Weights of a small GPT-style language model, trained from scratch on English Wikipedia: vocabulary 2145.
Each number is 128 + 24 x the weight over the matrix's rms, rounded and kept within 0 to 255. Layers, rows and columns count from 0. Numbers have three digits each.

# up: layer 5 MLP up, 1280x320, rms 0.0761, rows 546-588, columns 0-159
# down: layer 5 MLP down (transposed), 1280x320, rms 0.0652, rows 546-587, columns 0-159
up546:123097096138093133094097145122122111121146113094173127106107162144092156187125113155153155164138104134126124114149129139160167134157129143120097142131115122101118181146135158147148158113130111135114107150163142122120094113144115131140102106052131134074158136115171153125175145119088064151149159132112134150116104138176174112134180129099143119115160135175091139143112066096129133123125096097134113146100111124141156146115109154116146144124108097129159067134123132135146189145164095
down546:129166121128135126093095124086109103117095142092168120129158143113132131086117126117136130098134095130143157164145081159136126164153098142124103176108089164142098134127151159085106124152129134112100148089117122147135135154087122139099142138160161131117132109135155163127103152112137073188110109188172127130131158107139076113118116136129120089117107132089104157148146091122142126111164149091125128099111140198142132098121124105167070110109125133163156168134112119159099139150152168
up547:125172125137130137127142128144120111103173131146125133119147142109100168136138133129125103090144136093140131105137166125128205089140151099107105109106105108126100120130139179089151116157148114100131107085146144119115096093148109116115166141105166138113151090106183121116138142162126063095108193084122138131122157094094141091137152122095133124128173111174127143079122101135137148116130112157145157097112108107119181133130131093138153147128121126131123100138121151158172132136123108
down547:122117110150138129159138133122153134146084144125130124120091119142152162128120113092142119139101160106120121119120128110140135118152140166084171108111148142133109127134154132120150094125107113121139115144132156143143094163144144147128175123124071125117095113138110149121107138131129134116099114175161119131163104165150098110131108126125148130128097112109104121122112106129115135133189101148140088149137114137118115119125129142159114098130125109144138110132150137118124066135174131
up548:159175097120141119141139138120106106133131155083128124151145156116144104129131120121135122126127110120157129120138131074170142131131161152086094132147144139137116142096150139107162130163145151104115214160154133117049105113103129143111098133147151122155123092108127144113156091148089107129115115146147145109124133172136140102096159165140115128083104112154046132112108138132148124123135126125113121122158176137149103097101137137104153101127125094076099093095123120116119126103123102
down548:151127081132143155124089113102090087060153108121132167103128090133157106147192113083145121101093144153137118111093127099173081144114091088121117163124110162103129155138092164121163131131112162148146156162131103143171145126120112126109125161127143103122158165140129146091086173117138156152180126160130104138128104132122144113115126157120121099122162090142130132092056142123086114159121094138149151142116137131110077125098142154154141125086115143179156140139112084153078133131103135
up549:100105130100101123148129126136134109119147131088172067133117164091137187129147110112105136167138122119125087161165097145179144123131139157129135177117132137126112099085131088136126144127168126151158122132098121148146145129144134113117150149094150123137130133150131086103147124155126123133136140185136121110139121140134194112127150147119093131103100102143127160127115137098160134117142132088102119144168142123112115154115127141133144123166124148134118136081151115141128104119104118
down549:143106116127152098093166097076093134135138086123161121124140133117114149140150119127117079117134125122102142137149110095114130099081133115103147150137088066113103128139141136144084117121154134094150119081119095146171069136106161172160128112137099139132147133086121121089129106137117150114175130120125177122145170163164102169154100118102108123115127112160122130119164171173091113156102110170111158131163127173129151129153141154129149108116121143105121154117128072110173113107155143
up550:119153116094126153136120142144110108148108128091148126182179125127152116107166121116102108112153140116128131123132123103136153129127089141102143106116092150161156104084145082165135170124129105129169133163128144104172081122123099120117097120131158106145096119126124106114121124123126123143113146114090106176145151118122147161145165119129141122117100164123126140110124125115105101136149117125144089115151133139100111113131112121153169124082146115128157125140100125121083163117135124
down550:119123118134115131134151149116136102140128110117140133109165136142130105103126109165141138105126153133144149124138109138103095135115125145111160144083142096143121126147143105178107099123118167128119117115142152123124159128111123102143118099114128103091090146137120110115099109098139141143145135114149171085135139085121157127109130100095114166136149114127109129145092176126101114114128134140168143126118118161169086130111147101096117099111133126148136113129152166172149117146118136
up551:088166156115104156132130151150122109144128115137155116164131133086144132145123141129131136115117155159133113124062174117152092143134139107137152139083118164137132079169151138113149137139134143117150143128119150177120133078141111079141130144081149112096143157111116105135117136100143098144076122140148128128130096173113114130133153122098109119141141132126111102135126151129100133114118095131118156094116116108149143091147108155106103093140125122132136117144116097143088131103104139
down551:189086144139157175159171103084126114114124128135098152094139157118102138149109128112161136165104113134146123101127110110093131100148147133159104130074102152117154076102119119116142144155132096127119114182145137152090138102125147124121138099132128131127140086104125121102131113114096131130144142118142141136106145147126116138149151114109084174129141142138154142106136143157104101103146157115129085138083146188161133090121132172124128132148140118112114164126134115130161178181076112
up552:110128095128190132123128163107145107121126131121125131169088151109085155137163118167091107117164108140119143163124087122120139113160128162122170145143119097104156126159130189139118124114145112133112116110132134160142126148127131157119139103117132107128121121140142098136121164128109110173101128108111120160121109134171120135102171151088139133110121122143090164097137117110145099104146104115134120096127106134163144142135105157127169130113110115127131083134122106103159147154122108
down552:125101172131125150097117131123129141120107158122164082101178093150102087118141104113126129112124087082091138136148146123151116124063124130122163113108178142151129103173178115135130162119141139152147136146145120127143130151155153179174076175186137124178100131103130118092126161150125147150102152135099138179159153086139094091125087121109105146132127137102157124112159130088151128136110106125139128095086119098120132122136122115120101110142118139143129109122108106150138116168128110
up553:125097087140141112111120160109129113127117105128127151139129143140114094139144160085127144152156129119118108102131122097142157116147141099129134163139117136161174120112090141101110131102111105136109140140145107128138134139088138101130031130148155081120103132132124168111123115118126121113109125137135149125139114145154091127170149125120151098106140133146116120126128161104138118124145127123091106202127126095115119141118126113102140125139128083107125088140132149127132172164096109
down553:138132129095116160121160122163127123119149117113131134133121161092122159093120083114145149128093136125139132162122142121069096159114135115132166131135102087112146118130163138136120090133142128117132123117099150106111150136138143172157121120117149125177128073160136097165120135110099105148147093138125146151111127169094139117120110136154123152126092129135135129107135103143118085124136134152143145138143097130118139147147133126119116128108130145111114123120076109131119117116171137
up554:104139154121099130074100129105111142211116150135131108113136131100116118141132087145110071136138132115170127151126118131138146113093153117107132086125138103127111176133142111097070101140121118157136169148150137126128061115134118098086114130138138162075124123120093081088118143111149111179097136167134126086131142129124116131142164180125164165103136139091104102123132114096105118117134144157133130158110137145116120122145137152133124109132124145064137095123112115125128161090106120
down554:105138104175146056188137144083131134108111144088086085184149166089170142129132148146129176095137131127115121115145132140100167089109097102112132162164096111082148106143125118099148174134162139108156117096131114107117128133120146136142125131133174123108111096147146162086135100103094118130095150112119137098143119105148080111161160139146097104116134128172116124154167111087147121129119112101118165111071179164117169150137122104095139133108135138144104109122154164159098072099101175
up555:104163141119097159116188163125146110148124126162141106163128136132133117111108127071115114135151133116171128152130118141112131128144132150118176154151113165102206153125146076124164138139157110144146169147140151170106094116147135166072071159082138140107113119091133103093135112128126148122152138128124148090150117126114119081171147171122164133113118156120152112170138143140083151101113144160148114149118108126130094078118133107150177145133122127116115120084100073093110145118134114
down555:111127134135129119119109093168172158159124128114112122138102075130137091095122129100186122138127114123131147158076134097112148149085171176094151136083122130114150127165123078096175142140157111118138135118148137133135155132116124127098132106169103134084139143148165152155116144130086075111167164140102183138140148135118052166168096123123114134152137095145147136188098098120124147099149159091102087156148143124202069115105117126120092135132133150162102078118150114138107130128136138
up556:130146146109133143121176141131120125109167115142155126137139147134132124134120153109129089112141125147141145117105090174147109139103161158125089119140136116114158091082101102158091141119129091086095150128143160111168108142154163141094141119140161111106102114136107143094162098156123125158086133122138091130135107127149155118121141141109179099100129164126145100141127133126111126098107135137134123179119101090153097134119118149117103132129136116142141148095117127157086123124080138
down556:174123103149139104132156124127099138148122142132139132157117118149121118066121124131163118119142121122113136146133139124143139142115133112189131092120115126157133143110097158121138104143146114134130100154075118123091156107113133117167107106122170118109166128134167132127143087163079099156108158158130123115143131097143126124127143127121117089146121079130136141148103106120107143173125150074162079129105130127116145146147139082138124134123131130124128152159151105089138130138143164
up557:107123136065109139123099103109152135138119170115172083120162157105148119148191111122121079159096107121142100141154126160161141114133129124114105113123149112108109120118131131108087114149179135058120132152162124110127102079131123131144116127140124118125143135115124148130100106131140114110142135135103159170124141149122125117121132137147156124128081106131171160131116122131098116123129117166151120130102132134133106122126131168125193090153131119091153138157133136132122131092161139
down557:116098172126121140122138155106149133147115135148160144182117109143109118130119145127112132117157109144122147107117120145119144136096115112153093081124103129144166169134133117064098170138116126104100129104122131134109147114168138135136134133120078104129141165147127100124154116154100090164124101130148142113108108126124152097134163166155123102151147139101108107129133124125162131121155112106153110120147143094131134173140129132134130129098143135128090126125082106112140115093112184
up558:119163129112114144093134150127136150132130113132138128163137143065146162115131146144111146128156126163131119139134125151135123081086157162108113167143149106175125093140133171103143170136133122086168143128163133142107159088094132124146149120125164147108126086107095093090148102141158090105142163172147139108128139105114095150132111142143063133114111141115122115116105096085139132117118130102136167154163092144135148109119131129160111111128119146098112150106143116169102138129127093
down558:148092132126139192137140138130168097128131145114134128170089097147127118101109122126118165143067100154111116117118181160146146118103095149089108112176118192142152142169144162127118145087203148125096163136122099103119140119110134166118141091112166114113137112124153102112153165112104109153164104161154127154143197132125112121146163117137141065157133078148139121124080112102149096130108130172128109162131112135065139102103118094131044142134141150093117102102145114156094142103142163
up559:125141111131122097132125181099093127133104111149149116122109193147132104146131089136181131143159103155122107145126122078156163087110178083122113139088094142066158140127112156126108140147143118093123135155121127132073090134088099162097109108108124112154121093094157095138129124110124104089139129132132097125166131145150173091113112103126169107103149158181105132160129168108153113140128083114100118171134090112101121144150109137099104150145123116135119127126148099157117123153100126
down559:132172143108125113151160104160158122124147160098123140101173086086112144132105135157088111150145154108115135116133117194164106141134118172152100103093118102140112125132120096127165115111088115151117144124143154123167146124171156141154141130109145102152105143138128144154121153139112161149113149119131153130116124106131137178151162152142117141103159093094098105095177092150120180121140145179144103136142137121159103101124127110159108112109117111137105125089091108145126111106140122
up560:111157131078148159130132143145107141112160113150147131131166107123118147143132096150112128139130110134138141135151111136107126131137136143096126179113166099129119129149113114135081127113135129124143156136175160123124140126110124095169124167157104139100159127127144134116144136119104112138145144135109105140131133091118130124129091122134101108095071151094145114100125141124134098103114113114133130143128122129157135141106116131120148133115139150124151094120152136096105137115143111
down560:121114140146137105105121120134118095103111113136182110088120153123122110098126127128103131101136118126136161117138157110127190158130115087155150066150134140136128147096147108107119143118180099107128105165061166139132141146109125129075092141095157077147118129141116101120131125141151118154176113134121143110128108128107145112143091172151120164149105163143108114112110135146136105137077135163124119122146143099149166103127138132133142141102137152115107161132140099150117138124111155
up561:118125113105140105117110115104130131147143139111147133116119159086127113132136140157124122158137142129126149137107129095180146091141104100111098159114099110092091127141152167108127164157143116115179140158115115126142136101156121110116117110099120134110141148148130106083139160157128127118132127161108140107148140139117143100106132132144080144130126125119136121120161117109095121117122122063109104124135087117146160109142142129125124093150137139128126154123114135141145143126147119
down561:088121139135139094113094134146141150151134159060146154101106132123127159098111127106099126122152135140106117123119160116094152129117183167142152130105123124148147133090099092161108129158164160132133118094121115089086116147132112082143107103157121104152106129118095138110131143157144139148151112135177138124144117115108098149130131134143172125103155120083122142124141123130136163113137153152148111082124131140139090138129129129126154143135138125126111132118088106143125103130104149
up562:107151096146133152082143141123134118126117119138162122135150180090127124178146118132155107177152123146136121152122138128177134119098120127090129169093137124137137102108093134150111123133144138136149146185109129091116106081169140145113149129157145107117131113146171133120137112138143104134127128157127132106141136155135131157134153132100093180121114136119188144149163117155115133101150075158113122112080093128081096131120112111135132134108108154144168064126135123158124133111111112
down562:141099129117108176140140153112126113146084133128081138103136170128099099110124113102117137172134094156152142172089122166117127105135131095124143096121134157121156106151127138113098175175114142169160091106142121110118148102164084169145163119138125140132143065144125087145153137131115144120113095125147134132151071111143189126143116131103113136101129122190131112106163136119125136129117071116115096128097113125099147118147133130131115121136124099185139139113150103149113106078106092
up563:076105146103124140095112100138092116124150141139166115139093110141117152139156097100093117100191127116129072181139125144097117141121131151124080142096147138139137123098107125133110154112107166150110144126124160158144101108173147126146128171075108165073100126062113098117158121105139139145183129133126161110117108112136140086169127182142178148152166109100143137169144119111158132095123113146090102144152128120089094136142129130111129128141087114128122099167145135127136102095155119
down563:138119124087123161108130148125122153101128101132129094106110136140136166148126130090163153155080117130130174116127094118162112105172129134145114131116147149111161135126133146122113148139119138142111132119135117119123139152081168138145173154122153168123181113140102093137139159129118140107100145161162156145103109128135133149116127124148126106089161106144149107101154088055146100126115144127097108129115146143123131130139124100116080177131136147116079114118149154113159127124056126
up564:124144127094149137134112147152145080103102120120136092155107138127128106173150135188163104113128114155122096148152108110158125103104102117121141135162166130135128136109115154132086128126179136153096103143108124155168120113152103146116131149130146128142169116135112117118121139144133161146141124189116123155134088117183118116123163136141115077117123087157118125118080129097145173106115108106068093109168144111119139139124126110132138130153115163128163122126091149110118112067111108
down564:094102161132116101121129108139121132145140119125102128161143142186101156106122143121164103124138064110160086125144123128081135114117123160139122156132121135155108186095112137108140125103082133116109142174127134107132154133111109104125100120161105096138175144079115128076148118151114132132127123154153118111136115112117096117121125141112123159153148137099127142128097129138106126126154148134162136110146186139171140140122125118140191080122120142087104144134130139132098138119134114
up565:093118152116127122096179116217131098117106109122124121155114161138170127165122165160173143130109110076119070144083132147183133099126125122109105140119157149111122128123152173114113151161141107134150120100114138141140113140110133097131084135104120093087181144122138113111146086105103080208125114148149115122138092138168086122167141153118141114147149123077116160090150122177130154097105110123112113194140119115103118075145123130096152117111141110107167117170100109119090119142138113
down565:095106155168113119071168112111142136139139153154102083133131142128115175136131137067108116150147104139119117162148096134110143132106110124118146140123159101112101124120132094149120138122118195149114143126098134146086099165129132130111136165146130125091098140148144077115139102131141190092160159147150144148114146158093154154108087106116104129100198128171206088138139140088136139122099159140145123101096103112141173087137127151130160147084156139152133107171136104141130150155120059
up566:099178094122126119145166129092110116128119122129156100122109138101104119120125139163134130084135177098126118142177138138122160107114122161109191171118152113137213151130162115107077146141180065118118128181159143161131127123143144100111109126145136112127134142098133112137109110116107137183101097109093148110143104108159102093147177133094140145145126129150132126118090150153117122119169074119095117146114176109127107124106131132119116109189140111125101124160121074142124143133099145
down566:116120137115100122096130142153097132134141109112146159114130121128118120132166104099122141135102127125110115112137105067150072112134122120129093109135143115112102135095138150135111148116137139139109138133130120099109103138144136123162107171114132114128186164126158156084133191115095131163104108119122151131095168145119110119156104105156161106113149100073121190149130104133146109160173124163099116152080176123110134127132124126106139130135152103080132113150137149104103123151086175
up567:105128046067115141125094132116138100137153129154137091105136151135100149149158111164126153151132118117120154100147122100140107155150121107115142105157094129094140122112094073103121137108152160169133118165129143131079143105135123142097133146120118145137177133127149088108122075173110130159157136150143113115143122120118090119167127131129151080148099154102098081107155112125124131114166130132165128146175096136124161107149118131166134138177124157129107127145133116185183125146112125
down567:140097165096107110119151146112081083132132084116111115099142121148154090087133141165153082114101117134120103147142101057083147080091133118177176136167130104150037126118152076133140093144176140144070169085076125137168115121122129106123113095115130117138087161144122108116131119149136104152121142159090114119178140107099096141097099113156134134176177164135096130119155109114155110103093145123150187110168137105097143147106126134105123149147142125117168141164118154095126120165113120
up568:107156077110171136149171153137124101154152153123133134167153155111127113146166113153128147110139161141124111122112118100166115132118141107153108133111106101149184126140109148100110159137120092090114113140140135152134128138134130113134116109124157123113129137126106087134132102150062126128122119091091136119143155139138136123155150140075120095137127124086160144117158140106118126136107103091117139132118147109156139081112143123126132137132134108090129143122117122114108124169153116
down568:117140159123132120170082112093122104130128133109159127113133137108110120104110136125106111171104172119111134153089119112109165142148070144147150070106136129113114162108115125153112099108180118149114187148148138139103151105128140151182136098115125134134128128123186165137122112167152122164189105128164172128110106130124110133157091152176144139136130089083151128144143165139172117166143095153125168112140089141125115146141132124175070116152129156133141114142107179157141129106115176
up569:141122102091089144131120146164118122070131152143147104126112141110132148094152151118157127127165140130153144132123145093190127171152125145133137147136142151135152124156195084117131107118118168100117152111156127144107130115139132102139115135090150118130061108152089124149134089104136139118116158158075143103120099150126127126129132145114103083140132135130136118121157127132123109115185108096128129122111082105104118091148107116125116137099118112148122116170102132106071125111147136
down569:151117065132143093112121119137139107130119117145138137102109077098149114082156120136118150131134099109120119127135124122133116108103143082110129115118127115115116145090111116127122105135110137165171140149112121140120126149130129176156143119168131086099146157151128143103118111144152125087094095107142146115153105106135114122126122139102117135152122153118154115158096102159123134156147115155124124129111144148169148082111134116111124090085135118136138120134155146124121105110112125
up570:128127137107142143102155174120116137127145143128118132121183148115124123115165134136124096137116102140154150156122127137119134103115156156125140136124108117101158188135104117139129129133115081150109188106153158183130089146079143151164113172077127126094068057113093152087128120195133126169141148092115142089152131142100161113129137178157150176123046121138139157085142129132122120131162118140188149143177106113118159106112113108142111077117133136111107105115112135124124130136079152
down570:129122131141136080140143121145103141107138105123138152147121121121126135069121139110138115096151148145168141146075102143115141102176141125144112127134169106165161102105101099164140155145102117139118124126138100101105131155174133157129145124134100108116132131137146140146101116147140107151124088150084133106108126126112138102123140137134115156132132138119091136108126122121120134138146126134137124119121115123104159130142128123124134148135124159124109137127162135131140139136073138
up571:128161080120135144139120103090136085155132116179116096119188120137126137155122168092150140131131153092162161105135077098156127104124155089065086108090076155129121153115124173130124110145150108099129141116156139102093114072147105107107095111096116136075135118123135130109123143146101131091120129129131134095137182091082148120122120167178160127153077113102160117131118130097122117133136077103134086109127120146081189128128146127174175124158125128118127075089103093146090158176157132
down571:092143143107157169139112101168144077140095117139139148113130123158136118095144160078141161100111146137112094135131180136137091119138122140158150121117141142147152151122084138122144123140103169143112124129139131119138151127123115170092153140137146132125097102143130112113120137166108157170138109159143059084087136165107162092138124142125136166144134126137116155124127080091104114136123102105130116126118115118088124099125130132157125126060118115092146142141118159126099110113134124
up572:110142124088106120159136113094130139116134104115126078137162148133159158111116101133154088116136159113101133147128112098136131142124146109130141155088158096105151136131146110143104148153168140156151132151160149114096115111147106124078137123112114076142129138129115111095130104164123148098126169156136119119127086111160134110163146127147110129126129148148171138082092157139103144111173104136145164135096128110162162144140114143153119132154123106101144108156123102121116131106121141
down572:122141156156133181145147142135108084077118170158172064058145124167090148106092121121160174119163072114126147155138173115122115123155081180141124079180148125125131100161138103112181143128112183145108154122104169157072132078123159141152106074075147144105140099097135109151154126078194102144123120138142136158145128126088159170129080110114112118134112142113094145110153126113140134131137143121123128082113135157093127137130129132095137122147134121135113126130156182178101147151107112
up573:118181122091115138133172118131113088095141120163142074109113124098156122154112154148164117129188166068140123120098106141123118129108171177116109137109163140113145138088089156121084145155091124117119117161134151132160133150122106100138114123135120124126132155138104116115137127134125113154148139145126110139124122175141103093137147120092108136087118137092066084145119122138178131104131127107107118120121148140138122146128113139123151125144087107162145154071109113146107107156146113
down573:157125109126104103089150180082118143115078117122145140109168073116138169153102094156098124143123169122124100115120132109086123112084141129143081137107134100168159071104081132122102112150122105120090093132074147119090126139133123165122103165111077136133126115112149141127108154112143107133129102075132129157109089089136140155150107118148161152127132142122177118133147126181115119114109134124112144119149101113157131155126123125094117108163131122129114135158094150155183163157149146
up574:088121112116134123144138126084151122144119157144120121139114165099111173123109121119136109145141115139144141142134153108126126158117094091161173127133125151142162133154168129090075168130192102127129134156157174163144103099127121151141097130100130126134133134097150124117119097119126127118152156104106152123127154139134098101172121118114112133179124102128127130137166118134098103112148125118147128112115104120158076104167134116167132130162126080114133109130109052158111096132077140
down574:147146154141122104197155121102083097131157113129103128115101144107099103155117173095157110170166150152140105168095122120124183138140134118158102137156114106139140147131127102135142123124125068099095125151135151127125128127160108126154142086093165130177177121113118107143123162173139088158137177109116110157131124149128145082139139116133159190106136093120185147136112094111161102126132120106107155109176151136117189142127118150150123103145125149145115114086163055093140117108099078
up575:076108116087183183091107131180109119150154102143129135123119125133107126153138124106102121103129160126164128143092124107122146120113150162132113214103107093164210152152154101103137150163145087103115134104120145165113088119141154094134099092201150095097181118115130131131162083148153078138121165167117177099130117121109108144138145129161119085136155119154152086093165106158153154110118073101134144137117115096108143015146107150099105118148107113116146138157107087162137186120117156
down575:172097117091126102144126084153175094097162145149111163144088115167064114161083120170138126135102183167130094144122178100167124076078121126035138161133171097093102150184124142065120163113145146078171107124145122112175131100100138123160134149162148100145119119088093117136120085076136085160153150097100118108103132112160124119064157112145114142185130080146108117088182175114088097099115106065182126116153078092144182129086127138129184128128151111132160122116099189183118157097096074
up576:110123144132120156067175126042150092091121121148128131122123126121128160142141138174132129154143150142145124155146116096107178107061111136110139114147090134114129118134183152092131118125172134123093130078185139169101102147137133121132152161129178093111132075128112120122117154125108124137128148159117127128100117198133168109128150134105130100145133134191094149146123148120152109121183119111130137124141133101154127123161121137128131151131106136130111122110111113122075141144110130
down576:080143126122115146096122149131159131111156102163124155126072169162131169119141120160100129150126086180130112114139131159153099087155123113115120172168113136086100032105129123129178155119176111156073110140138110149122103119123123164095137151130147136096085097161141102113131116103163129128173124134165114130125097144130147137170107128160118108159135174189080124133092104103135117114145172080139145117119074168142140130103129162103113159101144133140100098090097167155144129125143095
up577:109148123113149139132131115127139145107120135148171105182134120137123147136140120072116116136149125115151113124115134123155114094126130092142145116118110124116138140151134125087118130147117112149133138133106155158144104142138123122117090144110145136143098169108110113138125122172101131126151133106131130098146149106149128120147133148133160095144159160150134101103139153119144126113139150134106093141121112106148135137178131152103112149122123134118134109146111093140159137102160124
down577:108120140144130138105135155152060118120135134140127129109122086135136086134090102147130159111150130158104100160150133111138115136105121122122132107106137124149100136091163110141127118129175107115131136128135139112134149120141084073099145152135145139137156126155127140144125163095108126133113098123118134104128117148151121146147149117130111096114143150130130163137130133134150093123102129129129112141119159119153081099112134144114099131140150134113073134116130133085109130166123072
up578:117122151111156145068110110121182105149116142133138121102134153107107140161161120084114121144149097158122132135142156151129140123118103107132113149141156106096108141161122160097083136148166112139112146082159130131101102140124148126122128149141089129142159115128135110126140110098094104132114113127133151130117087122117105085130125141154136125111118125158109132126078103123128121119100098118140151106119139108144153127146123163111127136179114111102147137093125123151130132118165108
down578:142155100112140100152162146122137123111129144141090131140111142133175135140099133162181119121116145096153146143143082141126155126119195159132122110122137173141151098124126124142139163111120110097144130132132144121114115079105132127136129132092124152134112123127139125133141130181150115097136128119128143139102183171131128174121111150081104181133136095092148141105189088120112132135126110164116107118128115141122119148132120112153129117057100108136137109117114095143119105116122111
up579:128114124103130166107139116161085132082159139146127142113123129111097129137157142142114116144152137133115140151096110128136133153130141157145095117113109140136168110116104146122092147103103177112107159134166127122129113102107144114129118111117146095136054112153102138131121103134145122155174169130120160115131145139143115136145148157144111128102100160108139142111183126115125123128164117118155125104151144102131112100110131091101108139097111129123123108102135160134130133139176131
down579:108134114089102112095127121085106112133106143151134098131095138151134155117088086159111140168086124110133141115140157123151131115113152116130123150130107127133110134102155120104135096137137123133095112129092156174145121131147128140119103152128134131126128147143135130139161123114108128083151161135174124126105159119126120132111109091123158126115129139123181155145128102119102095148114115155128149116140154134104133107100134114133135129081135110113116105143163144119143119117138159
up580:127111139117105164105096116114165104096099140145137122127095139113117156124120134067141131129123116115125149137110105152153123096138153135155130124093113196101113108105144081115089128174133126126173115128097142138116096125133131159143154154091133134149146148082143121148112105127156108141146142124147135103124157127121128119131122108126119101107125127138135096145094142142130145139121111179088093123130126126139175138174106103125084117114133135142177151122090065153127102098113123
down580:126127159149171143127150117105102159143150151116131131150170138152124126116116113162118129136123093153092142072117120127107136127129100144118120141114135132151132178129138118137138115122116130095079131106157103128123177114127082124143136129149146114096138093100088123150145139139094131120107133148108142147136158111096150122173089151150145073133127172117108128175145149152155144103120133148145130121091114130142134068091132072115117142145136151125142137147106132106145171116134128
up581:131119132119151113103087162102112136122127161118158126145145183069122114129135142114102115138158110120168105170118162117175164138127125117129098110149132135078126106114152116087145145125125157123109082124118114148107113089144147145146188133120147140107138120147118110123145101144162097133157154101126154140113105147128128097134133153165126162129127142168152129142146105139147104135137117143108148099118098103117127121139122134132127114108128149138150144126094134184148123127108116
down581:163158156113123101166137127127152124156121117143129174109101131152129133132134128135162125121126108121111115120162133114112082168124125104136158139109110138120115150133134126154153125139131141147148113132122093118118132133127144114148117102144103142123165139127162128120115167117130140101121076121107123130130147139081110116110125092102166159141135107119138106139131118143141108141087132139136132129116112106132146149125134131127144125144137095134143133145125133137111105149104122
up582:132102076116086135128131174097095141068108123132132107139135079129126146117161140149089111111147161132153122124156069140160110112173130146152155144128146141170094145127104139130131114165118116123115130143180118137087126141145138137101118111091173132126109115115139123121128159172115131091133164164118108093113129154140148090114148118128128134152093145145141142136122178117110144124135124139119125135155127125147152104147113120154209070078134127102122146138123119136105146128112115
down582:087115142150125137161117141186112150163160153114152098109127101149117153145138111135106127137147103153117123116122121129107114124102053091111130154128105102140136140182173125135124113090126110133102142078131097167128109100101155111133133109150109151138087099115076141136129096077134142131115148138115090143139101136141117147124126118147151106098146102100160143169133130097100122098165174070161139123168120093121127095149130161138116159165134128172123083148145171151151148136121176
up583:122119120104101129114173103144158124136127124122140142131114113112125097141137105137137142156170139149126135112132109119134116142155140117137141123088145114102168136141157135099130124165132132080116129132088132161107178111127128122124104119116129163127104081121139103116141076155139153141124151131112131122142131124140109093109117113139123064120128156114100171208101120088113128097142099109161116134132116123115146125151122157141146120147154134082113137109132103128147155146147120
down583:132131116125110135136133118121163078134119133154113109106095144136121123109102133134152134120101102128080122131123137139108117098085149177092143106111094102149133101149100126108129138094150113103156162115154157136140142113151150141118099172153149153110119073129137152186107116144148105174136107155151108140137125127123121161124102101088127094151099154114090104180125155143128111081188157126111088193124098163113136084118129159104106100133133143104135120091106078102125118112117098
up584:117209118143187139167144128121144127108178147095141153195120201132126102144125169163128075098118127142159136210110121083115112089104134097106175104108103120100119098153124116092138155166175104152146156179134162118137106146089119084046087141145160087112101121140117098113141135139145105104150135147135096118120136149152139132111141146114144169109067133116155173081112140152179134112096120110110137176153163118107085118134126171218157116115103091106146080105082151138108165122117125
down584:118168209142140135136085142137207118167147126157080166106112100095141135128113124173154200125081113135138136107101079158115124144138079115120101140087130143131176145123103108154118103131119075101183137166140133153106057163154139098070116130125108102113146129181149162118193141182104150081105187096098154142108111167098136107117121129170116139092109093158164143166137084138153159129156123065158174133104066097194119103107130101138108136158137094185179095100125141119177119109179148
up585:114091121129148128128128137149133116141115144130131102106149130134155092143132117123124128170102129150118102145125112128164175156102151143143096131119147161149116174132123129125180124129135167126105127145137134103110091128111129131068097106147142134131076133110124149103186080122146079157138148163146073118137120154109150148138144116109149105089087126128108119156103126126100073110128113124111100149168166132085128102118124154136137117110114064165120095164143128120112175111160076
down585:084116122124116163187102133135120126118136118123089126128136130133127099148137135129133148163148146108124066123132115166091117077161142151103153148137138109119121131140174123158141125149122070133120129139141099118073132082163110109101132148141146145119132067135145149147179153107158138140136189129113131144125103111114073130067138118140141112097137103138150157144148122092128141083154151141105120108157151107131114098119126126156112119150112116132122154107103200140133160111155089
up586:130128121104110197113123155113151159122152163140111123155147147125129155133136117090108120138114159144105118115133110141115117133093177066145134142161131141148139103153111088121096098187112159114119104117151129108147120112122155169128111167113152132117130084143114139132149116127123067136100151156120145111127133128134162121103153116118116128145098149112134096135138119125137063108149113147144167135149121103138113115146139111172122148149129123146156151119118126153127123130099125
down586:102111097104122129109093119099113091152119086150092155114148157154143136130144150111099137142152120127130154123157136120149131099197134126148111104114133088143120124104093128117168074159098126154129119138097132101088170155109117166120129121110145114145126129134119151129124148120149109141143110120119113133123113117103149126132126141108092129119125103149132095125114103129102136065119148149160143130146092128135128128135124144158088103102150147104138122157154131130097115136138153
up587:105144149086128185111101140138114086105162147074122126142138130145091160144156141142151121158147090125178124101095085135154099152161128089130147143144149160138141132139114116120125106117112138111160143121143148107136119107165125172135117151123120135151087094140125122092127100120139121148141133119089153114133114127103142158177131138111141130129128121111157148141114082123161124142146116125157106144122111137126146145122120120110149115111114131134159100143136139087083204101133102
down587:138166087133153142160111118141121143149136127105106145128102111142135148121137155159113127167146143117092116116144142126126148106152098032122110100120143135092109172149117121138108104134121131135153127152142134092114179157118137147097122092144084124148117159120149199110094123145160113146174118087149107133136123144127128096087134111145153113130140118109154107127127164157129092138129132177153117168101097133085171140171129155157145156179108103126078085098123101105152120113112150
up588:138116105123104143134122115123118086117129164091131078151140130103088127121124119069138124130159105114136100126123134156148108129123124103154140146098129137109136124117113163119109093154133128105145105147111124138111133064147081131091133151118193113131107137131143159147148093156108114125135162115119163122154088126126122139136142114176168146121137124133138148139123139127094123104166109127124142110115124102138127137112155156156143104116132161103122138094143115152151120098134099